Part of a small language model's weights.
Architecture: RMSNorm before each block, rotary positions, no biases in attention or MLP, untied embeddings, normalized queries and keys, local attention windows, shifted keys, capped logits.
Each number is 128 + 32 x the weight over its row's rms, rounded and kept within 0 to 255. Layers, rows and columns count from 0. Numbers have three digits each. The size before them is the row's rms in percent of the matrix's.

# k: layer 3 attention key, 768x512, rms 0.0451, rows 160-191, columns 0-127
# q: layer 3 attention query, 768x512, rms 0.0452, rows 161-191, columns 0-127
# v: layer 3 attention value, 768x512, rms 0.0396, rows 160-180, columns 0-127
# o: layer 3 attention output (transposed), 768x512, rms 0.0288, rows 160-180, columns 0-127
k160 104:090054134084125175150127097087154126147138126120096045138077144119138026159151137134152130143102120136170134160086152126116141131128105082109142058156098118107106116136152083142159124144121165142115146153126151078113129135139130058122099140132147134152118122157176145107146121113210193126104124162111115148110186126121142125149130118117112135098125170100153107171145115140127132140175
q161 093:173172130143121113138194067108176163158143158162065100149129087110099081095108141153114137137066115168108071079140136078145129125163119087109084140104131150106164113148090094143098192141165087127149145068123096126188115187131155111091065144103097145131109142127065154074098173088167135149102095118159099125142176094197096172166163145086097083173139092120127162103129105132132104102108
k161 083:127199080110129207128134087128145119155085153133174147140158058129124200078093139078145110145127174181142024118132142138110151172132136156074111186096110110091138127064099077110135111152136060115161160118087167142158112175101136145144118066107087102104089123161084176134136195083092176125114099152164153080135145069104146124163101134117092118147168091095107186074097181138116160142161
q162 085:101203149153123080091126170157125143115123073146133108112164129079144129095086128149087066131121161141094147087138140132126148199144153122143096112115100149150119124159093098159093122181162190128147108081108097061173143152106126137179154166106137057155100173134113129064117137173082110138175133102095150060191035078194094108120112101112069133123071092150113163089084106140140139122072
k162 086:121173138104146053107147163106068138139103110103047143120089134082113143131112119172141155106143114136066156105190128152047122156124121141119174125116100129126166079152175128143066155138214130129110145144123114162119101129060125156140105116145108069123122072109131159156057122135111185115155060091151121110175101168082117144133144085164091150129083143167111111072116163112115089164081
q163 101:103141124113107114128140114183128176095176110082121177079149163097153115137144144191090122103095108099112187124158133121184114146126129199185113121144084120176060150125145137137137169174134164140131106108173106079108088103141174125143150189092114117149099144193128133113115095191091129149122146042099115144134069138175088131105104098163145165103080067158110107137135086147117212101137
k163 097:097096166125068109148089172111095194077127071139114110053161133150117170168178144153106118127158120140057165110151114166133104127114142102129079150117172085163057137166136106165128212170140152109113117123154112104141115088114156130188112172117132137156156121113158127065089147154105101118059171182120122105106095164066147135114176079133120212121122125133141106181143091130080127120118
q164 109:130085096128151178185101143078154078071150135136098033171120115148117126144136118063215121151204123197147086108131097051126167106171157062117123115128128135080137105116107105143128120104149128086114197144139119136156153185107106142140138089123128141114159125122137083215120144125185129145107139182183170122088131091120134107177144151131123096096170168075155152154167121134172164143116
k164 106:170130092123137117148162074155174089132103111204121183142081060112110133091123116108176109078116172152183119101125170127060133100155149114144170172116140100086169118125089186030125123082173123116113113122135120169088113142126080127084126113101110069123154133166107132124175141081098107150103087126163105131133142122147114125145084219116161120161142160162127147075084100120165090140171
q165 102:107145138184158159101092142124108110127114164159112106111108040094108094106168115059096144140092166143100097149113158100153167155122152098103147150131149097117168070152138179097168148114105103104087127166071114158117102143124102137139130095136134097110132090119146119062113112120137069188146135168153118093117140108125120158181213135056128154152152114112111164128117076078193097214129
k165 110:152134109133158136139129088088176117129093056129145120146112086079082150120107095114112083132081151140207118142099182111184156106136150074085175144122121134090162147110115174144156074057147082095143116083149140173127136133155140100081091074142136131104107142108189092150156128127165130182132135129145128148158178110157147092169088139086135089147070133116144160140083125107180169163165
q166 100:182108090094097132119100154109130082110160181099117123143137114122072117102053152080133138178111118116137086096147164180149136194184147111105176129113129111166131164147161122132081171127098196115164171092118149159108145063164145107152088114176126123107132098153133089194099142098159094086159186144134217140121146183176095107112110092158105153140112156098147151120168085109092115115100
k166 088:090112116141053117101157091142112110114082155061194107113098122133119083088113109150139075110129113140142112096159129123105160153147125138067112155122161162157108125173156149151138142074104146120146050159116080129115111142156042049112085118099121100143096100124096082120082148153136082161134189171113117158099125110150101152122163156087116143184125178141168146146191043140149145193093
q167 094:165153096085085077192206129089112118168116115147148166126171105125131176132182131116103117108138150116172161159106106097136109095122134149088154121127171134121106148104135121167130116063107117186063150176169133139069137127081159105118105128159107148114146182127145145129111117156081149107106107163110140105144164086130167141115104085149112143175119145118167109145085102114069075153134
k167 096:146125142124157108140111143177099131190079124132112118149176161103102104103142113132101096170167107143168137203111112192156117115122104169161153115124107113154087080043101057132183171133122125170140123183067167138125132139115141115140156112148145097139114145180164156124122172134138191113073130126111106122117113135104119091114108080167084129123169115099196144120092138131076114089182
q168 091:108112139144105150145078096174111135103141102117080091164140091111071108168117089134131125120124122070153084158118148054150158127133161078091150095095118131099159118130109127165178102122127092115140177140115159178096157163163187101115125093127170141122196158133167123119144143115114139107116146147149192123156163111138088158091134123137138131124126148103133139145077132071126088102144
k168 102:103082135106096166154076088127116163105149171143084136141141108100154124127104124149100150163165115146171113149129158109162166138147156066116136115077147111076116121124121118182159092145099138060132132133108127127140105145119178137093122112138144129100133182145170205128164123172165146113168084126133154177110204105135103089132096130149129081130092201114181111153129111117139176086156
q169 082:133088183069127123111143184147116137130157130122131166103111148187158092048154189161083132124137089129083134142134141136113106165159104154204090069135111179169066122154148158167130105151106164130201087131127128075112137117107101101124101085098095159101149174115113112098088077157147081119129138102075141087118025161085105114075093139117092124117115080089091117094137094136083145118133
k169 092:117134138133145063087143187112081112142169047132121112128141156136163134094166145135162090057126120105082156129151165187142063141122133246135140127152132190187077099144107144160088148156130152117131079142161161143132098136139081138116138130123105163116009106122123112170124067157101140161149097131103128084149147145133101165156134138173121144073078133168102067089121133134097136106101
q170 098:096168124139097125093165137098106151104218071148217165158127129161138131105147210187146123107113120109133115169137070149132134150100136164183111175135120150163049177183183138148123125142135158126163119115105168140081094122114110149156222194123171142205172110158146092132112079157123101092157102143061105111138105115132160131129130130103146133131090092173087111088196113208114186094190
k170 096:135080107145134096107091187073091122121170143158131154132106157157164095164180159153095093158079115070114158151140128166115108129095092111161111122160148089128135175140145122165138154156101175114122038115154107137152125091151142140145142103128141192145122111151127125118141097185076139098201158168050107196183117191155105133062126101129160142133154095084144058165151164156064119088147
q171 085:148144111146131177209105112151116108122178109131163197123132157091134075087097109142180114097180130118190113165094122115172117105132128104162133167158116180202087171138149093106127115128119064126123083116156164149109067129111117121129147119142094132203147119124084166097127086107116125193149147098108160089143081175069087109183121102144191104131117116184115088086093177161100076129138
k171 076:154146129152144136122115126097130130088126131138111089142109153123113124174165157119120079140127114135171070151104146172161107070125106082128127101110139202134115156131111093182098105123090060082145128185201165117159136101192140057151102114113113100152146129187146133095196097138149134093139174132089114155142144164152142093109084118114092126068157095074125127113137173179107086149163
q172 093:127187149138111078143152170129144131148096129125104142145153128148132179089169176110114146089036143130130111142127126120188094130120146104062166152105121168115183128109074089146088090101162103136169153100108125111136154126101093170126134140132153111157095212087097148147174126136140093084135068088152077099212160084152123146153086141090166129157083069149056194049064141133099144118154
k172 105:116105100158156118041110124132099084151194136131105115130133144122156104127103159082134115142114121150107159158148118117126146146121081094084079087177115110167079157169109115155088167130142172147178131084078162117140096102062094156151163129150131111139106123157126148130142170130134152087132098117110147136088050172126141104083179103088147108146125179093121136178184100160119120085070
q173 090:160107145108090104175151111115181117129174131125162087137095124165149141121142152123164134176181149133158110150085098071121120092135149076097157128118134075079159124214150138112152172136067161092126136115140114096134163116116112144112076089116143121089160120112193081151089088140075169117125088108150149128142111100161140090186124179107102062173147164127110131164089112101185145115172
k173 096:152058110112113102127136117133129114126138126157075145138083126124136126113055140055105170131131108103106135164135134089107096086105131159121172159137137106115106082131066148091066141101144103150111171092121114136128136153100031088149137110148097107097139070137171144104163071159106138078136114167121121142142125122077124165184136181087159169142124186143107153127148084072141108107103
q174 091:137128148078116178164126186100168136089141107123163126203117156101153127102126138145149111172213096180178125098127165126160122165169188133042160127106129134112133124120151067120156130115143111107164161179140081126073141162101149134061081140119119154124152171117166117178122165082205142140176147191099127125076120111124123064101156125106139121138059115121161199130149136101128146133162
k174 099:110115115191076157118150127193137119173145100133169129165161123143125140067148123138124043182101125116156128062106119107148146160133137184171135098148056168084197112075089125071124173093148112137138113165152135183158075132134068157133125203132222113140193159164073129107107115142128118162147103166136156139125097087100133138105165067133121117189175129112135121109053145150134093166106
q175 108:084165128107093121130116123190105101169057103096109109157198127165177123157178121184092104125161132124193145090179092150127083146159074163097138118096084132159118137106150127198104164115147083096167150182124100118130166117109173156155130155111204149086134089179156129131068135138106178054144162129159154153120109095110131139105146141162080083104095105084146128171180086101099149168129
k175 093:148141118133134141174183187133114110129138138062143110165146103158117099130142115152140138146162154130128119124104098170121088105170108140171119157087074076080135090126149118116149160154173147094083109167150158172173116157147150176141129179130181154142142102074085171141179159152134145117096141140103143119105151068076115158130141150121132108071161109112102132127116126082118124187129
q176 106:094088086135107120171202089081077143140186128148104147113176140153126128115130131109133126108082129151075124172173112051145139171144100175147052186096119183139130155182186112107131120081069130131064187108114159113165091137097160187112153135100121125156110091086134117074117132098094184179072121120084139156099098153078134139140126107142135096128138135148095073103080141155126135106173
k176 105:125082131145079163101091163164132140115152177109098119096100071191099094094170084083116162133143104138106109108163127091165112112120112085132059189111167133095129104080093112128094072136118147151066156105125120121154137114130130155132133149136120164155091107130143130076096080091101168159147137101048100100097139149153133189125143070144062111099115118105141106119126157152147114101219
q177 112:157132125133123180184080156109152105114096096146143095104148092116124154127115091149110121125127133188121115086079140077094127135105154145115052154122105152118154126151102090108103155103107120145096142092122171135174093119124159173066108171150109174110162105093110172072153180123167123139136157176106149098114123121128145160125140151105156162075156142153088141146094121130099136099089
k177 109:138093104105104132126097139107130169058127078116100124083121116085115140083110152112099162106124074155142129112126128122167118145129205122128130040142081153153061122124166089109144122142188133120177146111155140127183154122074066166135103141112100141175146139078168155154156172141162147091153201116155123181096088078159128151133118166097126121105102130109138089129120121119147201142114
q178 099:162129155079147128154125143062133191120116121083170070159124150141113177177145116138131134104157172149071075144142111132162103132131089103125109138099137159150114140163139090139134149158058097099098185109168161170152150119102141134148067085076196131148141074134113114113156155144131175048131157137109105117144147098122053171104161136164120156133144180173107116115077118152075124136153
k178 094:120168125107106140157069161085172131104069153051135116130128146100114137086210103140137104108162134128084101106100089123106150126140067138157127100121125089123122063155140109097128129147090104099089123117123139128142095145165203194132128143150152098101195078086122188119087059129140135083149129035129105128093136183069130124145120170221117160090184151082073151079114173129105087122133
q179 105:112150062139144151111142152098161120138145113095140102118109145126157183115118111120160112111195106109153072153134111175171162207085089079127166137139117085151129129143086091144169133168172177162149133139145101109073163126145159110178106137118164128106112126159094150169168095089173105058163093055181146145101136126119077152137122172169097127144101183143137162161089171163154161171110
k179 106:134109069158120135142121171065122134141157095117148102148096137100127183102062144113155140131134100141116067133088116102154097175121154064118149151147142107123116091144144086101126151159169168124134110136187076101192078164104132169145193152123141190142167180098098073160104145128121101096207169100188119255111074105202119112133109180085207179205145139152073139108104125082142179109130
q180 114:148084127159104060174135102123133149133182133125050156093109227177135124185119117100069141089182082105147102214129097146120126099107111131112128138091118095124099128096190105177127100140131131122093135135094114163127097117113135128151123141161166122113157085112197109078156108118104135107077150097083143125172148118167119105146101126199084151107124184128128119148110069103147120099229
k180 100:135080110112133149152219123147146137123189110208113088140138209165178169146111128085106192103128148102124085188105113106118096147124117146118108171164149152094093123110103123090100104195149172139158138099072105136170123163128126184155172137057188128144114124136124103105089113103066158115137091139164073123178120051143156079154129135176149130181175165181096092128133129065158139175112
q181 108:122166074169111133162104138150154103131128146111158096108083149081128140058105124137088130091082159138130111119152179160143156160152156089107179165109143132123191171136103111107100117125144137130109118132146114223124071149118121138117142094173115121100122136159130124136137123093142077157147096124116088119075089133152120114155145088135144142196079119160116138140102108149149149175143
k181 097:109144098195130061141096132120124142164157117132134173128069157070109120145096102117135168130106119073129111100166177153186118134105134093130185078110103159158154189114134150133142129064123159136106081130101130130150092103033039125135133102159056154132152157173120110182135129086142083099139109119087081169134122172148135106140101076089146134163106173171108122159104128131174189132126
q182 099:146094149118134208121126157175169162096156124098115139102097119095119123125087104145155131154147163159104133144123156094152137141173153131202138138104100139133153125138141095125152144134102180084146139127186158122144155135066130038161145154112184142108187098132149103138128153171173097112118106132149176100088155138176146125152119191107135095106091101073133067166147174148132160124157
k182 109:159114167132149118143124127148103112163108107142106144166108151117168180166130139178147151138102141146092133110088150068165070140106185157146117130127153160133147114142147119094133119133181151142173109122105138140128157159106083088142186124129139119094138134171112133132134170160140102156101013111091085114103130136111155141152158164065137101162068127141090118185087118071092085116055
q183 100:151152103143151110104090095132112117076148140184089108110085113111135159149141181127131151149137108125153106124097168104119099138116098136072133112044197147132104123139120120122135157101148140127122110110250134153099122144186115184145092161162079101053152097108123154088119114083143106219146178144082108122137141152154140161177152166064081131163194118072101158101113155117127130181118
k183 102:211093087205112098088125164143100081136208121158120095128131116097139103075138206128120146057130055125090116172160182046148137125194132153112121131140156129144037148072165168130117115128085129122149078168172126090150119108088097120086099135159126112128124044128103144112137087139103132109140104106133083136104115125116132154141139175045087094139111127140155097160085162118155109189140
q184 110:113068212088095128131156062100128146121114065061111124090101153070067124128117185162113168128139135106136071138131132113147105167188090128140170056111140092095113188118163120106103127124105136087152143170112129098114086117122158162122088147178087090156098138137146053113167098138101104098193111127064145094173166105094101124098096186168113119109105169114136104140152151166131176101118
k184 100:124070165136085176129156161131085136067094154131146104073148116145140129075138109136124121149147127140190050131129106132071127141117114084158145097118179059127104119156116124125120115168107147084129120129129120169112091099129127137195074168119128147086104099121136150151170161203100067144126153097084131112064095157182123097159079114170130172120172207124208141129093107130133095105107
q185 101:153109093120107145151173138162129157128168138138120156138097077131129101117076105105162115072090143122168113136163107161145112159137074168137108113112113100094137092152064127086100142119133168105154121146162092138197208133123136129097168165104168112149108182112120123158110158113101120086102067122188142093101126058110094133123081071178213082152094122158135157083151125141149131143117
k185 096:156185101066222159173143068070120123190174069116134118172117099106081156058036145109075151145140129132151143094107141181134165145163186175117113082117108128083125120131106165097128144152131129106156108072126134157157154150121115205067095157125124092076147118113155174169094184123175067140070088084172203211136101073124143126105105126119198090164118155118162106145194120147142116078116
q186 100:093119098152073131128096139094150119105157114117112118104121101142077148061127137128104118117117125150190102129043173152142094125114112099126138117146118185052181112194143118131125067157144142028105122182183150166088130131112141103109152097117155153096113135145157135138066116095152119130121113119171071166109153133126126095171117154124102072162136153145150156146125098161137148197190
k186 106:125142113127088120115071152113095155169163104122096117180120164107130171061049177131120128101116171131098144126145158044184083151138172151143152129145100174126125145180167139070096115072166166075138134088189142094122170141105103196154117110153127109148135110137095077161123091115090187174102133085120071174127069094191132124133111184038120101229105115181090106120139149136178129128147
q187 114:124159121168099067110188127137134099155118064139152162094158166124175164105127129129166146103111115090116142152128174150095085105090080112136146141126142067211127135113097118114103178094168123118128125134112164106123091146108060145155106131126131164115082138100134119126140135108071127142135089107127081175163089142117115121161164093143155169160092103165091165112087217120147120119137
k187 111:175104112143110115157129180111112105127102194091139172116105091143137088137169083131209117176146097142124101155114153166108139102127079097120149104083129076120103144085129092165127110128083126127070093164177166131160107129172124102129125107104123115109134078134203116096108094115123103155164172140125141150111170190039124118112105162199101082030173153087137112124151141124103126156241
q188 108:168075162133090123111133091163135079158162112134121149164117166142112077114124159130112076109087106144168144108093153112141132166117130118135123127102137144152142170183088104120115101092169161138199086134123126154070147140117111128119154120151084076179092169148097079113158091123117147132165128154087078155144091124189082134168077106107164054162086107149139132157173056158175129152098
k188 099:140132090139155117125136090187067099128153178067055104160094079159124093140114169094055158113132109147125113127134151105181122156097111190159150154045181085166162186156128103184122109114106128067172140134161159143051148109135082161112089112111078091070100139156146123141147088113137109124104155132133118140107131144108097111103065108108187073140107201111159111159136112137165168111073
q189 093:159123139137168057122207083091095143125090112135135142137101144136097201140094103075152079108092079073122141151091095138100127124100134192167149135105164154171102109095068155121115114111092121160120136107120201146104112116168062168164122128149119171160056154104142094100141136162134136182088146133176099153168150162116129109066141163137138145155093177137147065108097161146123139136117
k189 110:107100145065179149099131117080115091077127157080102111195115197171165135114124126096108129052153122085116106174130127099103147124132151136163156125091200140167150138150138127182139100189080140107158152176130114140103135118119173113154110113102128122156084090112161122103140108130178182116132161146171105145154220108111150130116135129195088151093118138148135124143083158154085175124166
q190 099:157137069167111147133120147166141110128112108119142173152109120137107107094151178104097122133069082109137118084100170179151126143115091120121160116133141090079121112107078138113085138149196118178213079148143093104122175121106100176150108151123133145152201157101087107117130148142108118107164109169079140142134148110147099149133062098088152121174153099110068115094146119068135128070141
k190 102:162076106129197133098106121151189043181128124156153128098085124125134086150116126171111134107091138094166143101158186171105158137164100090099103099131092099131138141085120154161118173102131128122167128141133092136127131137080092118085154049110193126157098189096108108051211131151113170133127102240113114154122139134188090122129145060147115151147158105152112110086148108162138163111179
q191 100:126117144159081110107145148156094173107174125099116130179122116160162097121126123152113097070128119119133150219168111117104090177156103174120154154162134107107140069202090198156139099109111198129141156154087115117100145205128104120168151107104172071112166096134171154113114153162116119146154131189145138118157123179136165057154131148172109104086098161145099134114119107157125101113170
k191 102:161111116169156131106102166137149133180118134131158125085162138078146069110136110136141082126119128088100157255121155106127138164094092155159107123185160161129129129154066144140177133113119152132116113142092202131140135092091118118162152105141158057173064128139143145161126068165081134128152162117167169159182202169117151095146163101122118121094163176107078136147139122146121098095182
v160 094:184115127083128116118159162122152130149139131079135114217120118104148138123119079116127126124113129188066135125159080137101084161202110163123124167142101128145106113179115163142096199188180149099103124116099135130129093154132072097191101103127109129124079067080149118163152158055017180087100127061109127157108096082147139164132120161115183188172165074129115150165184160150145148094142
o160 096:078153089197169172090089124150157171091166116134099081100109154154099127156185128153116147164133115102137089147126138112168135137114168107148148111090169136083136136108171063169127102069108127068126106159149136075164152139137119121097140162205040040149142149078142170059121122110229150153144123121138181125150115195055122118153146130138172123101152107146109107168108125139101116192124
v161 091:146136136123115109172140067126152123093139089073133162100142193146088116079156126132137133124128108105195161103161102105143144146169053086104183105145148127118161176149123155108175094151116166142130117108082132080096154153075135085127138109116183077129153162192194092065109140126090123113149159130135124164151150128081071156136123181111108078156155112088197090142102165129123138124145
o161 090:102140105134181141117124129130135095159105066107121163113124110127124108142112149086128079138195191108082139118153089134156129104117141174107110160119125078170117117097161128149111146143087113125088085138134145161127095148104164162110140097034094098141083073110156088152084189200099094108140151126140138127141153052151139117175129110153140141094130078126124114119124099111113110147063
v162 091:105135142108131141096143135162129143101155049124113092115084177172076063146151153161146152171117106103112069124173168117112137096163152160106121163090114109139133154151112120123087168142080074150115109108148088096212073147127067136065155101111114113075114100127167176152192182155120104126164204125152080150134110140103180130130122102137136145075188093148131150132076150188179157206082
o162 090:141129178176097125116130158154162164140188169169157167152169146112082175077121144089143118110091141089129064111127118088188090098129114050204180177177152147174128070232159117086162153113130208113194127100151083142143139114095107075146147127163138158178146124129082127178135112084116123083175120142165112131094100138122130137074141137141150124176129127141129121129125127137108172156169
v163 097:119066093164138189172129117111123103067126101128121117120149107149108133096160118141129156155154097117157110154102093118098147139161158119110132134084120156060125111120111167161182091078139049133120139079108125130136097110165137093087119126089122122146147156111124111147149149140196112102100141095097102134135128098121075122133089083145100129154117141103161155098105165104170158131131
o163 094:164153113090034070106154110142150124188118166144128117125133122186151138112155121202086145136099166106158100049114204188111128143098121144117114096166117180118151163139123133080056173095178164144160165113118144094160117123177048086102112127090132140169111158162116130143107098112080069091144086130129138108076071142157141112069117135124149145204096117141171118138123129184154108113108
v164 091:108151138140172091129158108102148084112156112095110127166101153143167173101151183097146177056114147118193110103183105153085111117181116134153159133140158153151136127165084127166104162175131178126211183129089081119188076104111102109180126111177144061191135187151163120188164162152131129167092075129181173116103087134080171117075137111126104068097109157136140127171098104107161112081094
o164 090:130134124145112147109123126118082155086139142099116136121078145137167132155174063082119096099133095139083129207116137073175093137119191062123108073116130115041138139156187163125161115144089051121084140136071140095060117123089139100146171128150133117113141155132152119093126142159166109142083137093095147196122183130149148189174126165126115192122181101155083120096130135144102178141135
v165 093:073101136100155148067204115142151110141136110139091060173136122095172107077161133129130088068094145151127136126087116078114111145121063151080139107090117170195070139078092131178104149161028106160208082142179129125174181122101129140077119112114092133083131122145162111174116131158140152149108168144107132122163140136101118138154119135150131131123118151182121092138124110168211138143141
o165 096:133145120177064099089082161122112164089133203146128139093149104089100141127123121107172162149082099160142037112159145124160129105145117094169161166148120121092133138141185122048166115125143164143151115088131143098128135111148101082149078138185160181116122133156109102146167097092101159114185078160096139183112151063106174104076131150114152161164106123094149084072136162100177191093135
v166 094:159092140133106103149122102079100152112123197136232100132071119145131144119135144134162085123133098170182134180112145117167157107064141125129149139105120109119128145188124132172142054121164088078123123124168150142127172150147107096121134186138155136098120128158137096135136120162171135136177153098055128085157143156052102111176082122132099118134141178141110109116107098127078083157128
o166 096:181188138098127103167159115138150075146137050086134097105143159128158130101135156153086128145158077191099115085054154127097148112138134145109120152135091140119090118080154197115088097131121141093080112123095121122113074134122144185091151111064131115138116155142120158198202195154086165164107123135102120140095129109163094184118122127098079187150151114132121129144152100109109149142096
v167 092:162136122170120102188128139114116133106099136161097126131145132110126159105146111140119123146228153136101121162114140091117140177111142128102188145157092158120171120131085145145109093132126122109137186133164108136067089155103109130133141119064174153129097087086122118131113122101133175140159115095182120128095117136163124109084167195154114139134114103132184104145139154187090170132076
o167 088:169122148123070149119188081136195115179124154192109161093120113114142152148150153133101082123136130147127178115156143079123088096110130109160101136117166112137154190125091153095084155073038119141145133116154159152100094111081101093114103070099152140180126133157123047124104164151087107130096111162133107141122107173166112101068105173093124160137141047119124125142064053165122132091124
v168 091:103136072155125049108107148116100091176122053083134157107176126115147117158087184128065121112125134106125146092136150118133184168157081170114153167089136146183104132181122085104103196124082168082100100202151135126159156132091091106220156132142150143136123066103119119113118077098152114131144159156120115167171102142081079137126129137169165106120129121158090113103159131129142120186081
o168 087:128163183139127162187092086131128121110117179142133183115118098108114129130167072113182135085171155167096175159130115101160076129134123117182099100148169152121093136126126136166121070166087080149106101163152142110062158124089146159108107111172151073086098135121178120135168155170111144170072180174160152079180156146099137158178183139130102113046144135080108052134148075111083121148129
v169 099:125090130171142112127087181137154113176136108130137099161183112112134118094102160165093100170163115139146129119116127121149089192141110183128156123147102035132142123097202127130117073098128158203160136149137141136161096067091126154180139125082099109111118127130101129170165133147103157100141127137145131111165107097111101132078143134171106117122087104122119140098145156146100130082131
o169 095:147133156126138136139089126083123133107083185113113104028118124133106108198125073187132172164192113159094123153160148102135093080124148074105058059137086202118130183142137117192136113182051065114104116168128120083152169154146163094121109073159153099102095092113140182083125117101158156178113164143132154078154128184126121078164150104113121115010164142112109080120102157095147136115175
v170 093:155081089134132167175086218164154177127064149115189072159108133086067098121088100101140114144166125101119082123083095091104166216162131100107098140112133133119130140115180143113139150112108170090136094089132154139100100148153136130087085128107105159167130103045102159131091116121126111104128163123154168189167169105134082148115119083052164092068148135156110174131101112164083132056155
o170 084:084074141124108105112165134083191107106153201170140063115123214159136142127132158092080133140079078113145124108131171110099122118149150142069087123141077202190169153165170127166081035089132102169159148123153098061156173166132084112138086144084102113102139099155085108136127059159075161127136099159094143101169076142150060118118117140124094132108142185158133092134156107125101120120122
v171 094:168149110111079158125128186095133139076072137075169113066153122068039144133180070099175187140180158068147139108122118152159157088116137104090140065181075084143117184143141101128120146126150095088093109135152134101058135197121164211131133140168117165108101132165177153072139153076121175079080147150138141105104214116114171119134062116109116150108124110125132154148115120108112109085127
o171 093:135108125105129144153169149140182158101152151142173170139154155102151196103084151089145092151070126130146145145145126117123128160100127124139156248160140136151146133106150109116061083128072204159204121102181118165145106065120110159106121215079144177189148103163082094171141091168067114114133096163100117165152066098145083119097155202117113090199148129156128100129152186175166156163066
v172 091:105129107129166090145174146087129124184108136168120170211176120152151093084140125107090119086135109155135114173136153131131159078164073119178095090096097181130122109184103145106082174120097120096103126116156103151151167084166134130147150144153100120147089120127106109163145108132106144081075136184111113108197118145122133155157083088095104144152173078143102162139152117167060128162162
o172 089:164116136133152162171095131128082129094103120148156141096164133124103131150144144129142107165156127105077067137135133086078098121115162125207157109177186122141137118127182122115091066181140083170135096173158124163125124070074130139174126153184125188118156129114158158097175135095156109192137146103135145107173164126068124116130117204126162120113158145139118098144164198108134181116133
v173 097:190121159119073181115080153081107090118091116134098140177146130119082125116088096152136117152140108095093138079159062116152139177144136161136111098134085120139153158117114174124104108165126129093109171142179166087063120133096124105166162133156166208143138081145113109107095105140124119139124140187126127093137148178082177092143141160113132121120129093151077130097102138140188094124115
o173 096:139100120115125115134140106175162174151146162089151133090126130162136126086121103158116081153145191165140125090170138114097158144097069107104154107151143103180107153155074084085147140094059197204169148149133155133146076138125176070156126161091132131143099150189097152171087134143125132139166095156172125151145121135170142144077122140154115091097114112113148100115160162166136150095134
v174 096:097098126145068146171092068057158095087129145170156155111129144173144111170099072082114110104169140162100131144137149079170083177185144111132131092109145090152122090127136108157134109151134148056128144129136136129134151129151132094134051134125135158089132142171105131136149118117128112172143092171130167127148175109117101129113074173129074153090114076098088156160145146158154101126106
o174 097:142158108150144193147140127159177107128095135115087111148121193145118132118137085174129111144116142139133130072142101136108171152086044160108107175160116109169128182099133102137130099076091175141153154137139122163120130111104145161136156149105149114057107173144152104136073101180109134125100144118114077127128129140137055156065141130160146159166096101144093104097148104156088120109088
v175 099:126116142082114177130099133094106174059118155072129112138143111146091184099145059137185128162119196167168155083094124090129153136145182111178111143069112171072193134128185090112160170159134108150074083120153166130109128142202168078106075128158113156106098139090119122116144176171128190128144113124109155104126174117164105175151102151099092130130165081103199140099127181126135213126135
o175 099:098121111086101134120188123153143155136165131103153081147139166118148175121129164159113129188078152136191139076198157163119157085130172166098146152145133113205162138098125149153105122052126200137128160120142066144182152129142117122091125196043150094177084213159129116152121127148090101110132067135134095146120099093154073098051110095128164160182079128108147121151145129149175122097090
v176 096:090156181031107120217178086162128197123143156127122105021082123104083144106130131110120087155112170152165125128138136120156114090155147124178150156141134165148122120129128177102156107137134064141102176143132169042090165119135117130067147097105100149152116139025084189115130179150120129167130107116116154125114187117102126150102141110133129143145142137129185140106105124087120124203145
o176 099:121134092120151096077142174152130184096145133160088078136142133104155157149097133136141139167124120107199143058170139102150149161119114131112156190131112094211174170173113128127134231052129187117157139114159074150134121131164126103115153158074159143189108151175102100133101128114055110087161081107132098131122062026174123103050106109059173132199094116092124155168125168177173139087116
v177 099:173141182117089159096126165155130114092116165130150134147122086165147132154099114090126108177116134108128157196127179134093102156120182134128143180090134138112095113121139120072180084145146110123115177103080109107137181193150138117064115156136151093057072183125099148124153092093229088139142155139110144119141125103118055184089125145121092132110148189092122097098145130110098147082146
o177 092:085159192062091106143152157117125174129144085114121106173159157170136160124125145132089145094084110095164123085105143171067100145118131113074132128164130133086149195075131154132158168113189128091101142065139107140165129152167104101107124181114116129147103169166133118100181120137110117084113088127131155120095107129145077102100119136150154183227058192123134141134115097141174101142064
v178 091:186152163099153102114179155081167102170140128127090131061099088169089191124130162127168183087119108129160159065096142103068170167130159139148146139177151189153070138078172108057096150087131198131151147144166106168139134108125108123138126143137116120103208162152089090129132127065113191181118102129134130123107139155144118118072055123143105076132203089110182142129099113176136198156170
o178 082:162114147141095142164161114154146083089100128121093170134125111103136125122114080115126067117153144133039139191172118123155076100087136101116114126135121138216144164149104120062136132126091086134118124116100133096104135093105193185095150089148209135167134121145129130147147132148067108128129165168126149103183092150181092114106136141109137133153148113146094092109223125084094134121121
v179 093:135135142093147150174139153156129115103030133097121087110122102123151204099204152137110127197183147074152139142129160120088125119074096120176122113093094143118163092159126084081130138131109098140140119147106103124122088144162135151081149121177150112115138106099142122129143168110141104129126146146113137107154177162108157165145080152119122171141084087148123084142120174125122163130178
o179 094:175156138125111059160142143174165216106178173176141064155177104120113164139122127148137097097147129130109117121166139126141112135086175127144200181154196155152104168105123128132114169122062138186123141123150104136120143111128136106114116165090110185175056183121089155141187122093111140102154051139080152134130127092161102094105126139164153099201106173141128138146113198175167150122135
v180 098:081138056147133111105124117190122154145119064105104118138180071172124124198085062146152174121111189077089083186110105099103143113135124139155158096135133129121103194098084152191112161123101182133176135082181077072119087139138136100153120111120128107130152053138137117098109118114141141118127151119096155119104126135105136092109127098123080069132140110188126121145100130157119197145144
o180 093:109138114142158145107080052120127090076149147128174181112070226165143132143162141094110134168126114133145142141117116103174072142137097059153171138138095127156142084184145098101140115120107116125112072126139116160093134105128133162156157156104166157130097112165165122140042165125136049104149153124132070180107160122106210142138119167135106150184141095074139160140155183070109156155077